Weights of a small transformer language model: capped logits.
Each number is 128 + 32 x the weight over its row's rms, rounded and kept within 0 to 255. Layers, rows and columns count from 0. Numbers have three digits each. The size before them is the row's rms in percent of the matrix's.

# up: layer 8 MLP up, 2048x512, rms 0.244, rows 287-406, columns 224-255
# down: layer 8 MLP down (transposed), 2048x512, rms 0.236, rows 287-406, columns 224-255
# gate: layer 8 MLP gate, 2048x512, rms 0.23, rows 288-407, columns 224-255
up287 101:105155127147169100155116160096152133145122151149129140150164127169089108057113113132130142125149
down287 099:138160168114094093089157122152146118101094116136129110145084166152091157118128145130162081119074
gate288 101:076140125160147119176123113134137088122190113196081123122062104058104157065122165107139166062091
up288 097:177068146119136098129108146081154207130112210153100197127126124131092137149074104119116095130126
down288 100:113091093112088108120116155103136197098108177169070104139159159183118144154153074090099081116098
gate289 096:112048139124132136126113117179100127101163139128147135132079115120183168123000111134163042130090
up289 098:181168171119140097166174120094100133082127073153123099115160121140121058097128112136117150188115
down289 095:176173129108169133108140134153106172197076148151098068149084139095141166098187092104138081110164
gate290 101:145159143157119032077126070132179119085127144162146156131167176078094106112131128098192145182043
up290 103:097082116106146085113107119154116145094088115153118143094143147146137144096127062110151165129159
down290 105:098175125101132063048123115113112133106106087138099086084145132129158205042139113085163196136105
gate291 113:165104126130066167116104151161127119164134166117095115147139067061110092112143114103140122164131
up291 104:112113122077188176098027114113096144141097129111095110159145131131148156120076145185169132085193
down291 108:201081129150118176096119156162143143132120102141107090103135131083111097121096076080129143158089
gate292 099:156158131125144105066109126109112116120162152118153077079140104088154146151091182162137109110145
up292 103:111165096161112176133159132054128120132131115141154124149069176103120165198118126116093160149140
down292 101:144108134152137109167181064110144139178087144156150102137123108107120144145103166123095184136109
gate293 102:116142100137108127217119171131098143181172140119088104154129199209173150115115194114133120127140
up293 098:174121146113138123092150124093125184144163141124150179158132131107112117061121116112198154142088
down293 100:117159172055076134141142142170180143161102154136188166141144125078125119126082150080150115136153
gate294 099:143150074118164164137132123138131160088138166152110147085171108122132200131160070148156132127087
up294 105:209150126079173135114173110062190131097106151110126080134202142214172125143119164126168098106128
down294 104:105168187098109149088121136086111115129160130095068156149153114180148118092177092093109116123181
gate295 099:113181120154105130150116129119096170130138135092147152128101110180091107088141155108099198080150
up295 095:110130080127098086166142089127094161120151190095154083142156148115199068149189075142141083141152
down295 098:138125090111115178150170111167116130095146087178116103161086065078141140135096119098143102173131
gate296 104:127174115101153136119170103201142117130102109155126102117111072110158113137155128103108116105125
up296 103:124113168137164158116124084114150141090081138112132161140136191146086123089164165120155124061208
down296 103:117105129095216166147126106129059136133112104092124160135131174077143159093144139093150127086177
gate297 100:113196103123142126134136166125086120170108102128096130176076138178083119075121146186187084123138
up297 100:160099119140099234109139139134127155152173156093126080104141094165233125150125087110094165108145
down297 101:111120096121114162173046111137147085088138054133129099098133148105123131111108151087128154125086
gate298 101:084046121160173163132150101130127190139141194081104076091150174102093115129095134082090123158123
up298 100:107104074147110150216095169095123098113114109152075112149117105164102197085151129119167183134148
down298 103:195154157082127128114079154141151098070130100104147140106124076211119171119088118091230129157153
gate299 102:183099126116138120103139091096112132135110170147116121105082107150124080145204145134141195125170
up299 099:124102117062126189164104138090112169140085121099144080124125095163099132134132146171145104148195
down299 100:120118112115074187117131152160085133155160134103131077133131188109127101112149115158134076130171
gate300 094:130138146118087166118124136099137109128158078116159128166134124131122124119050130149080148140148
up300 095:106077143124150146131148140141084184126123195066072133177081150145118125135147191152092150105162
down300 098:167179099075084071054164133137162135172103126168033086061154164133177112126190119064125131094069
gate301 100:071084128102158193177106167113102073146033143134158140163120156117125146137149115156155134111164
up301 098:125123131173104089177082062087167146123174149124123101107183122157175064181137090120133156115123
down301 100:107107117208095078082097083115147105142156183098155144048177139171108146153133193148165179121100
gate302 095:161143105116150165091106114188127120103152072147108078153105061135153138121067107145170124144129
up302 095:100133223111099077093169101132129124183122186115159133125119148091053156141070176125096090083172
down302 094:061108116161141092127079114161140119083141135132203044141093141144130183197184136139120141101136
gate303 098:091106161086135131148120125119126182126114173144137166130124152149119080072110146130186184117185
up303 095:075066142094154094095153139076097127127153090198145122136150088140099118108149150165152102157117
down303 098:091122102091106168164149106114110119125172103102126132148111255144114090170178143148089122150136
gate304 101:104149136167159180104118088137126137184144147225091132150138081176140173077134114169093147151150
up304 101:171082147110151104085136196108129136053121195147071147110099175108109123154099121095089136069125
down304 103:139167089100150101124133119129150093143145084139130108147139155209078118135156209137099162133136
gate305 100:141099112093108109163140097078154105100187080090137155173112120119055110121114070050086125100135
up305 099:145125101139126143147129099152138121115159134119127094190189126159157144104122126132128097109139
down305 104:148134098151130150140093138156155135120102097191045124098146077174147161142160138172162131145184
gate306 101:152103171150114092103124120164188160135157143118107151138109131117106111200122101153187169139105
up306 097:163155098109201156076161194099094103136091169138152166109182132209138130134170110111117121126136
down306 101:180131100184194121123119210107132108080085140115113128132171095157095106131136126125112063132146
gate307 099:123120066131127132153087120158093122065162105116097134199233195121176099105167196127149143141128
up307 099:125132131158140149111104121079113101167194132135095123137137153145163153131204162074164094141100
down307 100:200116156116099175106140132083108151130152148149182141114138174130151138165175150152112135095071
gate308 104:143125097130146137102067076120076157124138203094085107136163141104112104097172122137139129170171
up308 107:169095117149166158154164126153089150113162118146073132181187155106120113200110077133160113192194
down308 106:184056129114144106132187111152135195097169161194139165124149117092070097107128127103114134162158
gate309 094:097149081147120110124085165106163188117135108125100135109121150122099160173120186162144132119120
up309 094:133144131166122146097116162126085128141046198098117087157101158117116112113143133201132076156107
down309 096:143089109169138107129085168167176118109123175160155104074124133136172134166177039121118166106104
gate310 107:133163104118137066154135125163197058147079178196151148101132140144126143132170072164155106116074
up310 114:129081110198135130178147129207144092111153100122104165121088164165109118170154088123146062173123
down310 102:116158116112141100155143114133139136132151158133169163114169168174172096118119143100134152172119
gate311 099:144078143123098143144150126180145062114133114150110134215179070145164131151108107094134172186152
up311 099:108183100113164139129077179148078152152093070112075142114142122118136198131170145132118102077177
down311 099:093151121154129169096052123116103126100118087086120135143058159190140144113132214088114091120106
gate312 098:151111062074103081181169128134062119102147151143131146169147109126158126201122149151127124155168
up312 099:128146107095146120128116095173052123157133130110098155109114172081141143241101131144092163126124
down312 100:107121107106150114124176111120154092121146166119086147187127097080094153125085196072130102186129
gate313 100:101117104086074142144107154160169155142105058125133188159157088093112179110125143084108135156088
up313 101:175166084121128130130153112121139194163136157168174145163124159090140109082164161068135127124173
down313 102:133185110109168115187116158140104146157163142154163096173132144035155093138091099145179184153083
gate314 098:161121114165111154132135127151153150116088135092084161153143125104080102166133175131154118150069
up314 100:128147068222126154128145116094088179100098171126121176080120140060108176119157166136132120125121
down314 102:117138079145131101182111119094128185166075083088136167158124119109102118108149119110123139204134
gate315 094:136165151148151058128070107173132184110094108129156092139100080153134123096147150110099158168126
up315 095:142086139050099077172118080147082080130115129106134084123097127112175168144085122109138198113107
down315 096:221119093117100170129176110126137131169123107104093148110139146157121151098168089099147109064112
gate316 096:141076082102132113162152104154115053142164161141146198121142138072169142163127113121148139103095
up316 097:096106113053143129096106073156112116102119066155117236121107096139148185076140106182177158100126
down316 095:144137115139131145060077158103155110148109167105155119114123132149077101082061136052110081156101
gate317 102:136123123185158104117169124198106139127184153085111106147111151137139064175101090172158121110135
up317 097:121119108089081139162102106137212089080093146099177144156161073168092134135155155119117148158128
down317 099:142134162102099100141096153150232114143071136094126119070074080130143136098146173107115171159116
gate318 099:173150154113191111125187128141143111161138197123155106166132107138143122114132142125130196156197
up318 097:102149119173118112145111084179097088117085127167117081161156122063199165092146129148127159165111
down318 096:093102158114141159130192058143109092056129149133148131115175111074167120102138114113130134134080
gate319 102:175172093100152137122122089069121171128111150162156138050117141116124173141143143114060133092135
up319 101:128195151153120093153130141106146131152128128135122141096125112106063146117108147100058134115118
down319 103:156149126093126117168136118109148139115095169170135123124139109183083169155138154122097141135150
gate320 106:144171122091150135138099108166127180157162172178160102081149100136156155147154138129068084105139
up320 102:109127119121129127122132140160185148212145128159119137118052140126155135128182128106142064131133
down320 104:066037139087151101117142105142065108136190111172126169115129141128153159134094179081158090113132
gate321 101:135177140175126130131137096170152147220112109113091114117151093088208089120149139136124129171137
up321 101:094052123137121128145119181099087071093173122124150069169080208178111130137108133134101128092107
down321 102:094097135109127079178123172113063154190108075124196138195149116138103094079111150116111159130071
gate322 099:148181097094164095193157103102089191120094190142172196120072128085110199144149137148090140079140
up322 098:118091106129113116109065131119135127094137177108185113092145138201069103190127120137166124106160
down322 095:173108157140108146164127169128136159081127091104165094140149109150123123092078099130118119147109
gate323 099:144136169168133130140126140154154116174152132123146150118116120160126157146125140128103112078120
up323 099:118110099153114090145083131117145120111117122091170157113114052099123128141117128134166134137145
down323 102:107077102196117144148115043200139142118101132141117148151100109124119113100143161126175135120119
gate324 103:143126075168090143178127177086140008169119089153169095169142135130124120099185141141061127173139
up324 108:118127106098097108110100152082168151185125160155095137128130100090209120126147128117190139111124
down324 104:155160153156143127116121153143120114147116117137146125123180002144151164194125126100087142123147
gate325 105:080126109159095098150096091201123122097086076156102130077097174120073172161109229172095144123120
up325 105:113159117171130049124114135153141139129095113139116080114164143056057173137170167123136098120119
down325 105:118084078173147089203118162094112056140176128151151153101092077072153133194093165099115167162124
gate326 101:106223147158092148148196153119103185153122112118128102117174135132104117094121160115086141104112
up326 104:080208165108100086112142113163078142122101137123094147096094122134170159146073110113162141133133
down326 102:108145114154124120064132154100144176122158094102138155051101144155126098142106130143127162109102
gate327 100:166155131127128148105082078184181163137145082093086185133102101174096136095045179133120154126125
up327 096:202134173169139158138094177070087077137123138142105148107145120092144107156098128120081140105115
down327 100:156122142139097174108067187079107158146175121136095135191111156135166154089084111076173141099113
gate328 097:118139124122115111133156083169155082115088106117162158064074113148161138066131112124109175112124
up328 099:171171102132111112163148126250155135158136093139123147126151122142154145118057143129135114095113
down328 098:109130101167152109116185098169131151109091228098117140112085095144151149132027104152109133187151
gate329 103:148121145063143106081137075149164102167126171144119083113150160144137126184169123038063095074093
up329 103:129113089094119157125163122143112084145073096158169145155133184133098084083156109111146152123142
down329 104:094074158104108128094148128124142086123124096100074171177111152103146123136133117095136175135144
gate330 100:094180183110179136094154110153149144169150154085135135116144240151132076164097185124105075108120
up330 104:118084130134135074177119177085147153167154083099160114105117118077146152086126130082142189071181
down330 104:064151150114184077117167154060137106139113130150165125127121132150161198103122123142081136083140
gate331 101:164116131142030094112170129097119097096142117128131065145138136120098119114134122115063135091123
up331 099:159095138081063121133184115156061121113136125143105077191143141117094086113124091141080136119141
down331 096:176148089117105174115146144137078151141113153156098074168163109151084135119196131120116132097125
gate332 100:129130142159171132121170201086108119163085071164084043093118124120127163096069118119132147139141
up332 098:201200121135180098128160127117148103072126084112076136129117128113124104145126055156142100137059
down332 101:176161125125199112174088189046111152126112142142125128146137089126168150134076080132039095181147
gate333 100:136107175059199102110129145143138090161122157137093149126150124097146158137123137078142149120156
up333 099:100059122160132165117134109170153131118121164114117083118124170122164140070115135143140109110098
down333 100:095135172160138135162091109179104159112154095084084089105110080110123097152064173085159139086093
gate334 096:147124136095103153108067108145157167102132127110096086119147076166088107133104107097176099110154
up334 098:103165111180102156138085138157175128150101158138124138110126052135064128138177120146187117124147
down334 099:118174124130149153062154134175112160117115078189148219098182148138161096132084159117120160124099
gate335 100:082153165093141117128179129152137078146091171152126121074104112198129114050123163157144178123129
up335 100:148103150156141130151135083137092094145148135098137105103115128157122095141139134133138106136179
down335 100:165126108114108162151216096124097129093102145071155127138130115136112091035132116101152121113155
gate336 105:101138091182160113119168104060115173076193141134104117197123096068128093132133145107110118138055
up336 109:123127097139120125160162106086083220147117120182064159157145174148108166171115172166145109082147
down336 109:155109132136135135140107092181117164108050148196099130108189166119089195145167131150116115170136
gate337 101:111094111074122134132148129115091138137138113080072096096155147125158196195094113126107110193179
up337 101:136133114100125089119111154106041149061128075146115148179088139175123134148138118203149132226173
down337 100:118093153120147122110152132189088123113122173161135093093122122147145125115175059161095097135126
gate338 099:117154126120146160108121052105155131153169183128153114131131139141124124096100139114159119096091
up338 104:090060171117167084150152076173142135136148113169188155180113119139108106175141170134094095142095
down338 100:145151124151132102148145086124149089137123174093131090084085160098122136127120143156077166103142
gate339 102:104139103114133138121105187126111114133145210104142114091106163160095171118157111152122148109102
up339 108:133106119115154147160143150158065084123046150111101159067128125173160182104135131086113111142117
down339 105:067163147133105190137160154091130123122126134045117140075078091134166119112093126147134135128132
gate340 097:155113139131132061101141169090120111159184109121097111160083107121141102128172084118130153087161
up340 098:124116075115121107091118169110084137113131100121141129179131128184243167117146123156136111143170
down340 097:128084128087088116061122151073075148167147139108128104141141180193117143086056035165176092090224
gate341 102:123111165118143180181182140128116189195139127170090097117087095138160126140156139126121145151147
up341 102:065109134170149129138168100140140209163202116106149143165141134144138102049130181107097084115079
down341 101:061169139179148089102134093137112175204140138116153114102174111145137118095152164125082079160119
gate342 102:120131080067139156107116148159177119120135161133107186071115136203161116108185101110193128093141
up342 102:144115146123137100112161171107112136109192187156108109124131177104156051125151093125122139102104
down342 102:151127152083172106118070144134144115113091135157155113103132161089094124102102131129142118085071
gate343 102:147127116151177171100159125156119169094163163065184164095174188131141149165104117126125109097091
up343 102:139097114156173117175113126178113110114125175137129179060153091161135134111095102199071100139118
down343 107:095088092148139138183121097094123084154164143089123125121126134087113169090107082122077116123202
gate344 095:042139086180135093171180166152117145124147198072156094112107122171096154120125145167080088112094
up344 094:115177121197149161128060128125151139078127132088105130150147084122114058219123164098168126071165
down344 095:107146079159137146115072151120140115118130178107117112152157133080145086156164161100106142089170
gate345 096:145108127118137158123108140107137152109122153109138098126158136093137124186112110158125092112121
up345 099:111165134064090104146143121161160117165108086118173166096076133122151140136149149078137143154146
down345 099:055085216105133131090075116101120158054126153128121161099099127098138128139136134159098112106118
gate346 098:173157102138143160163169094185095139099104148129136111107082148124150123070123121183153136135150
up346 097:166112111128144109122106139117053159114147081189220130155128156135114132118130147112097141199132
down346 099:113165130143185145141120060160129195145123155128170148084069086154140088121064120085154187133138
gate347 095:125109131125103142148143107174149052187109157147085140093108177155092119156136145116114128085109
up347 095:131143160169124147076073146091109156146076159189220148146125167069171132173090180054167153121109
down347 097:118135139140095122179115125099134090143070117105145138125148113111185160134135192101119088100145
gate348 096:123174092155135200154118119245131134069154146115123113085154173102130113150134100130083126114132
up348 097:063095105137074067153116157069165085140174123120184200201115119097136107145147197108116175126135
down348 097:138130141138142155131212106145095121143126109136123157091100128133100141145058118147209109162142
gate349 097:125130148150094185148110131163189141192094140130163089108148091092168146134098155076129110137124
up349 101:146110089103139106067143156135170156121153110151135124164121086192193046145111105185152145141112
down349 102:080196084129138137098076111167066097108177093164169113143146130168139093128143181127141187133095
gate350 098:078108147103146109112177136125126123120099126082101099162127145120099110109092111081104107138144
up350 098:140138170160127151135144114153116172124146191106164111102138130154129108185131117107148145191144
down350 096:158106170154178100097185146139183084146097101105102086148151046149076111161066078191117138148147
gate351 099:058174046133125077088192106164101122139127154165120120146108150135135123117098108090121125124134
up351 098:129148075137145113110150121130140119189177105128111130069151146130130127181140147157060119122129
down351 099:132154104145139065094114139126107148190095125086147122166103154161191169097121148166078165137091
gate352 102:112111129126128134156172137183219129065098057115176105051176121144149113121180128159137185089144
up352 102:133146120133135162116134122136146104111121105151160132120118120138180109165105147140115181164173
down352 099:119111166108173129132118105109114155106148079146103161102093126161106080110096100099080141092140
gate353 093:175149175163100101174136141081152170149145161166128123147142140134137146125149084090115148096122
up353 096:143104108099086114170135088118149134099143107132106067113103096172105122183174151143098113120166
down353 096:147089158122115114107042085124076134203105171154128166095114115128168144152085182101118165147153
gate354 104:147056182137135129199120159199113126122155108095093104107131113130134187136139066131123156145150
up354 104:142096160106186047139132154133109099066180124122081125160137123091128133142102117155176121140143
down354 104:167146105124157155106108094177094090170150132118081080124067083059158101133164048214141134137105
gate355 098:203173127173134146063063119097119115110155155171146113085051148138143149144198098122191133122131
up355 101:109206074100049170110134117191200165129087092104161143176135155162106130142084106110084110156121
down355 100:125171159124069096058124130182171201128129100073104103125075109111119157080140151119143101173088
gate356 100:055148111058091063142166116073152102068133120138124150138126084105137115171139161112039104070112
up356 100:136078160096123125129176102162129171117123173112130109144114104189164101172111135119103140114100
down356 100:076092137190137078101165171116119156089107092133095142114144137173124115178082147092094148114124
gate357 104:188130085134151050105096088101125107148152143149086194121100101086108142170156156106107160097103
up357 099:147174125130140183125121168159090112133145118083137122073163144103122140116096103104148146175145
down357 102:143163117169102099144142142113064094107255127122130138084183126131187128087179120114087150119166
gate358 102:077175120052162134190146161133152142108143119135150180125129157170076119140147176187131157121147
up358 099:098131159121115128135153167084120107114125129154171171082170151139132100139163157157080161148183
down358 102:131121129096171058193168188163114144164136171104092054086117159176120155144097054127134178098130
gate359 105:152169143073148081125165152091102065115134045098116130103140096176127119161146184144138089125149
up359 099:156117130082169083130124132141073141109141078110125126098132111099153084090123129175132103090086
down359 100:166112111121122122156160145146139134091072101126131138095127100085114112133104185146154135060081
gate360 102:116102106108128172130172171155162126080130146064121128153100122146133119172108137163090143072151
up360 098:151134156155127157123093074088151054173174081073185181178152128102093117061097134106184126101167
down360 098:131188151122112140109137122126089127122125165090168177134143190142137160141126111119161128116174
gate361 095:140147149107124163156119156148141073108194176152177121171067112138134142126083121200138065069106
up361 100:057133154119185052134137147128123158138181091079160150103118109083081083147131153109152169188126
down361 104:069103132114171123117134105157060085104149138105158193108098074164101078132126117077135173156087
gate362 098:180107122135072152062096149125160102143102091090176108119068091142151173106095169097166160141163
up362 099:048118101147140130080166131094147116120129155139174142141148102134117159181114136117108171174090
down362 101:099191173092136150121110180140159151133158077097138176167158140070164152159110078115148085185137
gate363 102:100146149181106095145134104121134131142105163119170103150186105121072158191182169096154127197129
up363 097:138139074111113113086137151125161114142176061169063144080080129118170230117131114172141097103137
down363 092:114115139128176138130133140145139123138162137100073182172119108140166177138081090070104107063157
gate364 100:105093157109097116104060150169157147133172158047133157141105122119137166102084139144126119137152
up364 098:058195132149137071078133126101170135182177098176092189109131096085157177099107139140114060109166
down364 098:147175106066156102102122078164120131160104114033118091097064108104163157149142078166081125110119
gate365 102:053126130096163170119128136156140100117109132107157156139131132116163080160077118175219115115168
up365 099:148064149148138193158112116116112094146148138171154176116067154152071136074100146106144118120129
down365 099:119107098203185169120063098117053105129147217107154156108128147168137153206149186110129154131136
gate366 100:132186157096070122087153187121133128127188059125173108120104080173151147189185095190077158186197
up366 104:101172161153140153131070040107140163173154183096164118115113127130125162187118126074069133124122
down366 102:134183151144135094132079147112180130116153150073129166115184099118132098175137158087069125116099
gate367 099:216120146110167156108143143147109148123116161143139137155108148122165124157130080166109058144157
up367 101:147114106168124120131152095122102115143118152132127162122097128134181102123125146114078132137162
down367 102:180152152120148097117150123155132177161127135112119164095133165139119113090084092121121167176125
gate368 102:118155155128139125137151156165110143086126078125110191171118115146180133119115101130125144128161
up368 097:169165105112120090077119182135110060096112123127156147144104126088080145089093131088127157152100
down368 098:149113162131153087131068088129174096129134147097138073109167173131134128147070125126096153118193
gate369 097:130120201164165112173177103146118082137086140117081121110067088123121177153079174166162110167167
up369 095:127130090129115095155157125054099106104119090090153143158024130159174090129142125183147105156127
down369 095:161169156163152108126129230111114105112096076159166185124074139075065184087112144120129137122102
gate370 097:106102137078120153127121140125146153152155146134117110143151108101132113153177063187160123122076
up370 100:135134131167177080125171107131157164079115130114122168119174105139120128086096194151120099115158
down370 102:111179157138156051144169175129170154136099159135157183159084118110105145165199138127103093094165
gate371 092:083133133131191178125142117141075093079120113072091117153091062167097182119094078140132177112107
up371 092:142131117191138104166073131114173124169115126154158140094210144093080137192138149154164151137144
down371 079:172152152188075154152131101154160096169085128133131160171146112109143080155199136145156165096118
gate372 101:129131140150122110180194121140136138083090128126136164115082106116123148147113172105103090160104
up372 098:158075129151060121123118186070120119132210123144199124077166165140097125096104119161125107101121
down372 099:145097190101106192135141120148130088112103126201115158131156088108092173124075111118116048075126
gate373 100:109197166118107178196121146159170150134184174133112171165112103117112132070116171202108102161125
up373 103:117141133143034118138140163109218150106137100156188184142129131104073108090081129145128098102182
down373 100:093165118119122166120200079069142166080122147138104164142147141140123142118086157141164179104129
gate374 097:057140151116131153094187114140112194088143160137051117101130159126166136091136091197103149122164
up374 090:147137131059194091129107117172115146112137145097063112037110145188126128173174078169086115151140
down374 097:145171155170101137138114072193112162160132107156133132140138085080161067133083099136078148104143
gate375 098:106098085155122172154131069170079144164149112106173136108091147135152100185133140081108136097131
up375 099:122122120113136152132109094161099091144118111166146097155194125110131165063139131098104121084125
down375 101:132078124099112161160141119069109069093123127142110087189136201117168141126086071113151140093120
gate376 098:113140150146151126104116168149156167112150104151104137109159165137092146097141157136111135123058
up376 098:087150058122153132177108034110118124162145145151132168099151113167141114090105141139153168110118
down376 098:103102136111165131100137131092177112144148093087112105178095106126104175109151092107145160161141
gate377 100:119099082101111125114079151124102164164180183122152122132138180168146070158139140169133145148084
up377 103:147175173113167164139151119095078099145056094133132123096111128094143090101134122148086105115146
down377 100:134075149114135107140137088085084132155116063096159157146080130103145133151209132185137170113159
gate378 098:100072124121152168114080093147120130123119149136090110160118088098183102143134131096088156190187
up378 100:042138122169130172160137117175116164121152170110095123072104163124164113081128167164116152148129
down378 100:112107112107141119122141132142148214126091110119102136109140149170090136108056152109114112190130
gate379 104:111072155070119171173126171107150128178227157146129138182086105127151138168111093134122134103110
up379 102:092103145157119161143096160158151128148191143142131075164126078114126132112161127145153146066099
down379 102:118090131094133125204140098140205059150183140184130138158131122141147115182108032096129170178105
gate380 104:136136115143095168083071095122113141094086089106122116175169167167158133146121094103141168119114
up380 100:166090114111072070165117197114115110141129104108118146151133147167124096064159097084128114094106
down380 102:127113133115133117071160129160118106122123071134148109201136095151103115122181143144167153123140
gate381 102:082116242083115124063122111195129124163153146128110111138104116140064120120086100115118153125120
up381 095:189139081118101077125152101158131177100146133135186135140087132152131108145102178123081138126092
down381 097:148133103107133097062095079092183114107132109111119133070091115172099070105060134132122174152102
gate382 103:123097165179167151106150146109140124138170118255145131160149143195135130130125140090104087200160
up382 100:115179081139133146140188163125118157152133095075166138119109114140135154119137152119137114144138
down382 100:139177121155137140158152159155128128184108128101137134114148154118138107115100147168168094104166
gate383 094:102125088126195187114100195157123152099152106128122166123127148127167132070136127146072151122062
up383 095:166126153187156148128079101176145125165095142134082120158132111163145131163106142147150176171115
down383 095:119103162095103101114040146137095147169121072094105141151134071132133205162130101088102156131152
gate384 101:104152160105138184227121133067125140109099130142095109127081104151138169001127061140099114102175
up384 096:132103148112134097092176140163125126133070145089176178170088152127144113122128170132145172133120
down384 098:126106132085084124083146094174154098116073151108175097139132134122141105115132144170135097071135
gate385 102:079105203097119148127108067144134190175087136110118135150172154126144150088122086148077099125129
up385 101:150141137100127131108157114099118110096161148166089048082087155087190088115200095125133107128061
down385 096:118185130181133148173129141082122111105146185118105177153123099130186125142185130149106146105169
gate386 101:146147186114085136106146110140162202100189121071143202158042007100076110080168148135087127118143
up386 103:168150129118160178064105157162158134120141139143136170149095097077135131152082141103133172159158
down386 103:163094089160113085124073096142139075164106160149115168142115128114152183110154132168120170090138
gate387 102:156171176110112115104099144119150097116130114163169080132172110136104202143114174127128156073141
up387 101:129066136106107072159100132127142125147108157146147133086149147110099132133126084122095146142140
down387 092:139111153149088169099122162160078154129120148107095130196147112120178100089111109153162181124132
gate388 102:153071066178111173133096080141095138095090123113160168117169120091129097090119120151132134139095
up388 099:107124123103127140129130113106128120111081091137120149143144199168139157098122094160068061119099
down388 099:112123112139128120117133148146082132144178113105060134166163138149132129097135153144081108148170
gate389 101:116112084132134141171126102109168173148139089093179128249144144099091122100112149105132175124140
up389 101:057136111178143135151140141108171150091137139136180118150124165184193092191156139122124170148104
down389 102:111142118159174129025131109087162125074148141112131148166100178124128081166104136089127198148047
gate390 089:140169132184057167112176143107164138157104162172189148109129120170101188176092205103120095181115
up390 091:138158116107178114093079145141134090148161157096109088125108156099183095084117141108170180147124
down390 094:110112202105164158167127143128106110123120124097038132145121065113109075129157080101083170080142
gate391 100:103179125144119134137149128118116148132167097198098134105101132150183168097089143150104085122109
up391 107:147127116170179107114112073139130126102174146093135142120151107165181120122138112135152162165130
down391 101:103111091151125127113138135093074089089180093112116192104105153141137083103132156109106079170099
gate392 099:082127164145098118189115100163146069109153153107138143120141134141081109147090081106129207174153
up392 100:154098182095191179176100088187154141186121154112114102094132170090153116100123154151080105157161
down392 101:129048206140129102110052103118142095129084097061116116113159182093140092150115139111094096161102
gate393 100:141144112125141138158115116141213179150121150132128079140104153139108149091065213144138138143115
up393 097:157112123122134085150108136151092100174155098123164155139149134107081093159115133124183145084110
down393 103:140127139135145117104144129149138094128130164161152110146139144170108082182149107135146174064108
gate394 098:139150184145093147178137113163164140116125117141117085092178121105124183091128134142127121108149
up394 098:134137139177164129153138153105105163164103153176092082175109178132147093068046133107130161134121
down394 100:142079117171177114116119158175187113136122130183128120151114076145130072127080081036133119109146
gate395 101:142134120129067085136167120145149142106134141118154112091086112151112183141141124177113104126165
up395 097:121120140172148106154078095149095145100104111142100139129138157126103187122118138137075147108141
down395 099:088088126128085090163046156091123137128117161160103190139113182147175150130138122139104081117095
gate396 100:104134076102133117120138129113171129148137081215143173184160117092096076125104143085132139090075
up396 101:135077114099142118077104109109088101123112135123111148110144140098080057139109164094101121129101
down396 100:191163138127167087159114091124146126082131127123110152176057119137089126144109146093104151114178
gate397 111:163148125107117155160149145048070137118079118097069125168120094172127133105167128073093113170132
up397 116:125136141093088166194147138107102130130100124133079149144078133140129151084090096089046079176167
down397 106:197103134130164157105105156134000095111132122113162174182104122144091162116135131090094105162134
gate398 104:133145181153162133151134130202144157102122089068135133042102131131128125111097150132134082137107
up398 105:083140070085089136033135075074128143118137134124097145251128137149164115119167135053131187117160
down398 104:083139121099089114108070144151159134112144136166054105202116182172140143124142156090088111179158
gate399 098:176154125191129150077111120092076131162095148126125162207098132164117135082142171098158112136163
up399 097:098112120163072107149103122154130155124074150143161097142106153192114088218174114135179114161138
down399 096:133195164128081168154139134097046149126145147154117125119116136081146152203147124132173099125097
gate400 098:151140133112139151143209136121111129081118140160114114093177184171128069135136109076197139118148
up400 097:175067124135166110126103195124164145121136146150117110129076160108116156131168093140103112121078
down400 101:127092128095097114098143173149144160152106147179056076115133124100135157089160146155150156133156
gate401 100:146162141124067184107131092068164217112121156126131124204108156132144129071142091218133026077114
up401 101:152161132063107158096143172106135210077139106123161155178089123123181127103076137122093076111155
down401 101:173174145120118138139090142113157123143098117109140106087134160084136058139120100107143147162140
gate402 101:118121163150140173123107151170165154144107128078136202131138139133128095149117109131060114154130
up402 101:114083172174177111135126214111209129128193114110150162098113111131104187142125133098168125129122
down402 102:155128123132150106108135145128164187157134065069127103145074122125158126094146190119084084105103
gate403 098:123106197139097112142160140179142141115117139154169086108125135083117113103105129172107109117128
up403 099:100154109139078152110117137141126167107059146116103166142107149125145054162097139182078096119146
down403 097:143086138136155142058110112137190097167146076123116096101097160097151118110149203152173099132165
gate404 094:120122166133099133127130089165082116112092172182168120120139187127130179082100197111135122143126
up404 096:137139127139141141053164177136117178058213104097169115154110153110138072109123073153145113141155
down404 096:118152145097157098068070095128088137122149156102210132127116124050146097103181157128131120128125
gate405 101:099134175066148170083103173216135155138140151174129117144209185104108132115153169154119113090154
up405 104:088071147120149173131106087154143122092145162111118159086123139098128185110092165084086140174124
down405 104:123053177099191137139143181116168143053096173102185085160117127126193172130128125113110115156092
gate406 096:082077131161084124179169141152152080150096123081136079100120099161095130168105115123116179122089
up406 098:136149114053090095147141134095105115151152138157105143067109123170171152124156169158130099086104
down406 097:064096108124126080101206118097160129153084104118162124151122154135103099127115125106102146106069
gate407 101:153115201115117145108106025126149091111135118168114085153132148132100116169145137143159124135181